Weights of a small transformer language model.
Architecture: LayerNorm before each block, rotary positions, no biases in attention or MLP, tied embeddings.
Each number is 128 + 32 x the weight over its row's rms, rounded and kept within 0 to 255. Layers, rows and columns count from 0. The size above them is the row's rms in percent of the matrix's.

# layer 4 attention query, 320x320, rms 0.0356, rows 7-14,71-78,135-142,199-206,262-270, columns 128-191
size [ 96 110 100  89 104 105  98 101 106  60  92 132 107 108  98 101 116  48  49  51  87  81 107  98  99 162 114  91  97 127  97  99  87  88  42  58 106 133 120 110 103]
[[181 140 108 115 106 193 159 116 147 215  99 162 148 101 162 121 149 132  73  80 161 118 132 163 158 143 179 167 103 108 130  74 151 143  71  71 179 113  92 128 162 201 128 119 176 125 163 118 115  86 141 190 103 105 109 140 157 157 117 114 163 117 101 114]
 [ 98 131 132 138  86 110 106 170 141 115 125 162 127 126 132  88  86  60 176 125  79 167 173  89 177 110  87 149 158 143 172 111 145  99 169 106 142 104 125 135  84  63 128 126 177 195  85 182 106 120 126 197 157 157 112  84 128 151 111 109 183 113 133  97]
 [190 173 143 155  78 119 103 151 134 107 133 167 110 140 152 148  81 160 133 158 103 165 117 129 109  89 138  86 144 115 186  88 195 128 179 149 140 138 148  73 112  70 177  99 130 159 100 156  84 143 133 105 121 124 157 144 147 164 134 119 123 166 102  76]
 [ 92 104  92  71 137  65 174 106 167 141  92  94 171 109 107  96 177  96 145 176 149 134 102 111 190 129 113 149 120 118 109 179  87 110  77 108 178  94 114 120 111 173  74 134 153 143 188  98 158 191 171 154 149 143  72 116 131 103 141 134 125  87  72 108]
 [134 124 124 100 121 133 134 134 127  82 163 178 121  75 111 116 106 110 147 116 153  88 124 170 108 214 118 169 129 127 178 125 138 122 150 100  67 177 145 178 131 142 164 154  89 163  52 101 145 135 150  71 167 117 126 152 162 101 119  98 133 149 160 173]
 [ 66 103  99  65 163  65 134 103 119 107  83 140 163 112 117 119  99 100 123 115 193 128 146 150 152 146 166 170 166 130  90 173 124 144 113 126  78 133 125 200 107 144  80 143  85 132 126 137 117 112 146 157 127 171 129 115 104  83 101 165 138  62 235 151]
 [192 128 128 119 104 118 143  99 125 113 186 145 106 130 145 143  96 131 142 153 102 169 111 137 162 126 139 118 144 117  86 140 169 106 196 166 113 140  88  78 124  89 193 111 100 130 101  83 174 146 100 129  93  85 117  94 124 132  65 139 137 190 114 165]
 [102  72 176 144 146 170  94 119 107  93 156 150 165 154 148 101 134  87 116 150 110  88 136 124 103 164 125 162 138 124 110 147  97 124 120  64 156  81 151  63 152 183 159 124 171 128 139 103 117 197 115 139 147  64  96 149 133 189 112 170  96 143 106  94]
 [177 100 126  97  84 142 156 118 155 144 175  88 116 119 130  90 182 118 169 124 110 155 141 138  95 138 122 165 149  51 161 136 144  88  96 141 207  98 203 126 106  79  94 115 107 130 118 174 121 159 119 112  66 124 120 108 116 167 151 172 112 124 152 205]
 [152 105 109 149  86 151 157 143 168  75 143 120  60 164 162  97 137 204 126 129 169 216 153 109  79 141 146 164 164 106  87 110 100 133 155 125 115 115 145 159 129 120 108 121 146 150 136 181  94 138 127 126 147  86 130 188  97 120 138 102 135 140 147 131]
 [111 131 163  94 100 119 109 151 148 134 146  67 129 171 115 102 125 117 167 124 101 148 109 115  83 117 150 134 117 211 202 156 143 133 137  84 105 136 115 148 155 136 141 173 122 136 103 129  79 149  89 133 161 153 152 117 158 132 151 152  71 110 154 141]
 [ 99 142 116 114 133  82 163  96 147  94 122 153 141 112 156 116 161 126 139 142 129  97  60 123 161  94 111  51 111 101  96 139 127 139 143 119 105  86  84 137 128 147 139 120 189 126 140 132 157 181 175 122 107 171 148  78 140  73  91 121 154  90 157 143]
 [ 78 132 113 184  86 129 126 179  56 145 124 173 131 109  90 133 165 139 138 121 149 155 128 150 150 192 100 137 123 106 102 131 177 154 146 116 169 121 122 112  81 146  81 112  75  59 107 123 174 133 112 110 156 108 173 153 121 148 128  69 163 157  85 132]
 [144 183  66 103 122  97 182 107 160  96 112  81 167 130 137 169  93  91 118 132 143  75  88 102 172 114 111  87 120 144 112 111 116 113 125 126 133  53 104 132 185 148 112 116 135  81 185 134 159 132 156 140  60 133 128 115  72 130 118 125 115  63 179  99]
 [150 182  90  81  70 119  67  93 133 113 195  50 107  91 173 100 175 106 143 109 127 124  58 122 118 110 130  99 128  87 157 135 109 135 136  97 166 111 108 106 113 147 127 166 116 163 132 169 156 102 114 142 117 104 122 115 129  76 146 162 154 156  99 104]
 [234 154  77 132  64 176 112 109 117 168 147 147 142  74 112 165 129 123 154  89 134  86 167 148 155 113 146  89  85  94 171 107  67 155 145 142 116 119 145 181 109  93 126 153 177 136 130 146 124  58 118 159  84  93  66  99 179 132 154 154 186 140 150 169]
 [148  88 145  73  92 112 152 178 123 107 164 110 127 119  90 106 127 126 139 195 129 188 168  91 135 122 130 171 107 127 203 164  88 137 127 131 130  69 178 136 133 105 103 169 146 173 141 132  68 147 101  99  66 117  97 161 157 120 171  90 113 127 162 228]
 [142 117 129 164  85 139 152 152 111  86 113 145 117 124 119 137 156 137 153 144 177 196 124 138  72 127 127  96 138 141 155 137 111  89 107 135 193 129 132 149 122 120 116 115 169 119 173 114  75 199 124  42 154 109 145 178 154  78 135 144 155 147 125 137]
 [150 116 148 120 142 113 114 150 163  94 137  53 140 206 150 162 117 142 157 108 111 157 109  63 139 192 135 146 152 162 164 119 126 154 155 124 139 169 106 157 133 117  94  97 120 137 116 120  78 129  86  96  75 140 114 101 120 102 178 138 134 155 172 141]
 [160 153 120 141 130  88 175 162  96 145 146 167 119 142 161 137 114 109 146 207 169 154 136 154 137  85 105 131 153 106  74 128 150 126  96 143 130  65 159 152 163 113 133 145 128 186 108 153 214 113 158 111 162 137 123 117 171 107 112  86 109  95 174 127]
 [ 99 125 115 162 125 133  65 154 104 104  86 170 141  63  77 101 104 111 109 139 159  65 103 100  83 160 103 101 139  93  99 120 129 166  95 136 109 130 136 104 110  82 145 143  82  81 146 108 112  91 130 122 136 179 107 114 152 137 150 156 102 149  80 174]
 [147 152 126 104 141  90  93  92  67 128 172 112 121 131 149 130  46 145 109 214 174 135 147  69 106 116  91 148 174 146 107 146 146 134 116 116 152 108 151 131 127 134 110 159 107 138 117 136 185 124 157 114 179 188 112 146 157 114 156 101 120  72 161 131]
 [178 102 105 195  87  71 135 156 203 102 110 129 148  92 115 109  86 119 172 134  90 133 153 156 167  84 146 116 137  79 128 148 128 133 101 149 107 108 155  82 179 100 110 111 156  95 139 111 157 181 149  75 102 147 197 127 129 123 102 171 160  98  80  86]
 [107 164  34  81  86 161 174 146 148  79 134 118 133  95 110 152  90 153 168 127 161  78 152 124 108  98  90 103 116  80 100 152 154 167  82 148  64 164 160 165 145 154 151 103  89 178 176  76 109 140 158  69 170 169 105 153 182  98 104 105 149  60 132 146]
 [132  64 175 138 253 175 170  98 127 208 139 137 170 172  98 115 140 101 143 182 109 129 120 146 105 125 163  95 125 155 190 156 103 158  98 159 116  76 104 105 123  88 105 122  72 141 143 103  90 126 131 110 115 105  94 135 189 146  68 119 120 158  78 176]
 [ 80 115 147 140 116 179 111 139 102 168  87 130 137 111 131 135 131  89 112 124  86 132 130 127 156 135 167 166 148 131 124 127 103 116 123 114 142  67 144  96  93  91 160 160 166 149 115 167 123 151  88 149 163  91 130 119 118 117 141 121  93 118  57  99]
 [132 154 174 151 118 162  75 122 140 130  86  99 143  83 144 161 111 117 112  86  74 145  81  72 120  58 159 140  73 163 171 142 143  94 154 104 110 117 117  98 113  69 197 121 180 156  87 190 110  94  92 140  81 128 134 131 105 126 152 126 102 135 160 107]
 [ 96 106  99  66 116  94 179 116 112 159 161 188 156 136 165  98 150  88 159 149 162 104  72  93 114 175 128  93 210 121  79 109 118 136 132 121 110 134 108 132 111 172  64 160 110 176 152 127 138 139 129 152 160 136 148 100 166 111  78 197 161  89 137 137]
 [153 156 163 168  91 170 161 133  97 104 139 140 110  49 157  80 132 131 161  88 109 108 109 143 114 172  86 116 135 135 153 124 128 186 120  87 110  97  97 183  78 166 107 108 147 101 120 130 165 147 131 104 153 147 128  89  62 170 142 101 137 113 200 125]
 [105 142 115  89 122 118 156  73 106  87 158 129 147 174 143  78 104  86 204 155 163  81 124  96 139 188 117 106 182 159  95 134 108 167  78 127 152 146  94 148 131 180  17 115 121 157 167  72 136 146 147 140 161 138  88  98 145 149  77 162 128  74 167 125]
 [ 77 112 158 110 111 147 169 118 145  96 119  48 156  95  91 129 146 189 149 139  70 187 166 135 108 103 171 147 143 114 140 137 169 120 140 107 124 147  78 131 109  57 131 147 145  58  72 107 104  95  86 145 111 121 105 112 112  99 143 142 158 107 109 132]
 [157 173 119  75 121 176 105 118 136 176 138 149 144 111 119 156 130 125 109 199  94 102 123  73 182  93 137 147  89 124  93 140 112 146 100 115  70 130 115  61 130 140 150 118 165 102 136 122  68  77 165 112 123 141 101 128 141 121 121 135 158  97 128 109]
 [156 165 110 160 194 184 157  98 160 130 144 115 152 155 162 137 100 145  99 155  99 126 181 169 140 146 118 122 105 133 183 131 197 151  86 188 137 155 122  83 119 138 152 101 170 160 182 101 105 156 115 141  98 126 165  99 117  96 158 176 115 169 100  80]
 [124 101 125  75 129 176 135 141 107 111  95 151 137  99  92 171 113  85 162 113 101  79 109 174  97 153 126 109  93 138 114  66 156 127  76 122 124 121 128  92 115 125 164  83  78 179 120 119  81 118 132 117 126 155  58 109 155 161 117 132 106 115  91 147]
 [111  92 117 125 140 118 188 140 105 104  53 129  71  94 112 164 130 119 105 156 139 144 195 123 160 124 127 130 155 102  95 121 103 123 126 136 123  81 145 152 107 112 166  81 162 167 136 158 130 129 156 170 160  70 161 119 102  94 140 132 168 160  99 123]
 [102 116 145 110 129 157 115 125 150  79 155  68 114 130 150 170 111 172 195 146  89  83  75  66 126 120 133 102 145 158 107 116 201 183 163 120 109 127 159 106 151 118 103  76 148 155 134 138 141 119  55 201  74 169 141 114 186 152 166 147 122  69 138 151]
 [100 117  90  93 137  78 135 133  94 148  95 122 115  93 105 153 173 130  91 126 160 171 151 182 115 109 114  91 113  93 113 199  96 102 116 180 138  85  97 122 104 133 167 130 146 134  93 140 114 188 189 115 142 132 139  67  43  79  84 157 167 108 152 139]
 [149 119 112 142 108 134 108 135 137 111 118 145 118 119 105 128  89 153 160 118 121 129 139 138  90 123 161 147 114 108 112  64 172 133 138 122 130 167 154 124 121  76 103 108  98 104 107  93 158  81 115  94 159 109 139 169 156 223  89  79 117 143 104 179]
 [134 119 155  87 137 120 122 152  63 190 137 158 161 156 136 125 165 180 123 132 152 117 133 135 142 114 101 115  74 112 113 146 163 132 144 153 144  95 124 143 133 169 142 167 145 107 129 121 116 148 184 105 126 189  92 105  82  84 133 135 150 148 139 161]
 [124 132 131  98 137  88 132 117 114 125 142 100  90  92 123 148 122  90  63 111 124 105 161 104 156 122 135 109 209 110 137 122  91 143 109  91 131 185 148 126 166 154 170 153 119 133 152 174 146 100 157 150 117  54 105  59  61 149 177 134 168 122 161 101]
 [197 118 116 144  87 159 113 189 137  87 114 154 145 126  87 134 145 135  62 160 126 197 142 128 182  80 128 132 147 111 129 150 147  99 140  82  59  86 177 150 145 149  39 159 153 115 130  79 147 135  84 121 145 136 130 121 141 107 143 110 137  63 173 116]]
# layer 4 attention key, 64x320, rms 0.0356, rows 6-13, columns 128-191
size [ 97 105  82  91 102  98  94 101]
[[141 141 117 157 124 144  54 106 128 151 168 124 166 138 181  84 143  90  96 181 116 114  65  40  81 170 118 106 108 125 154 113 125 156 100 141 109 122 126 156 105  91 125 109 155 120 103 130 140 176  74 173 128 145 210  81 105 128 153 151  96 164 168 155]
 [129 197 123 141 157 118  99 125 125 123 152 165  96  84  89 150 135 143 165 123 132 150  46 171  86 142  99 142 128 112 186 138  70 176 173 153 115 106 120 141 133 163 137 122 170 117 153  75 122 179 137 134  94 128 130  98 104 114 134 114 111 181 112 132]
 [183 170 168 150 140 168 188 154 189 148 159 144 133 151 108 208 127 130 196  61 120 146 100  73  98 123 104 168 102 105 175 149 113  97 153  92 100 103 119  98 109 114 143 130 142 127 141 170 178  58  63 120 145 129 112 149 119  88 105 106 102 169 161 147]
 [120 162  57  84 132 154 143 149 119 116 107 128 120 117  53 207 108 125 138  76 148 138 195 124  98 189 136 158 101 111 208 171 101  93 164 141 103  84 178  91 126 131 137 142 163 160 134 114 154 133 110  91 148 115 158  83 101 106 131 130 159 176  61 155]
 [143 105 136 158 186 141  83  86 111 180  98 118  94 145 115 127 174 146 106 172 144 141 131 121 146  96  74 135 117 139  77  70 164 176  92 136 165 116 111 114 120 205 153  77 134  41 177 150 151 139 124 112 146 113 148 150 142 154  83 122  82 118 139 149]
 [119 194 112 106  95  67 154 153 105  81 177 126 124 137 189  90 114 143 142 123  94  82 144 117 120 101 143 145 116  73 188 123  88 102 163 148 167 180 158 102 166  89 112 124 145 211 103 160  96 117  93 176 112 120 126 180 152 106 203 103 145 162  76 169]
 [148  96  96 120  79 139 153 175 141 143 120 152 146  96 132 146 122 111 123  88  80 135 198 126  98 163 144 137 175 152 217 181 144  67 150 103 156 126 187 173 150  75 153 135 157 124  89 135 114 157 132 108 164 132 121 114 117 148 234 121  99 202 101 104]
 [136  72 161 116 111 134 145 145 214 122 111 159 137 152 148 108 122 145 154 100  83 135 128 122  58 146 126  98 191 148 111 123 162 116 108 153  63 171 126 184 178 150 148 119 101 130  94 107  87 138 144  67 137 215  76 133 115 152 145  87  95 140  77 105]]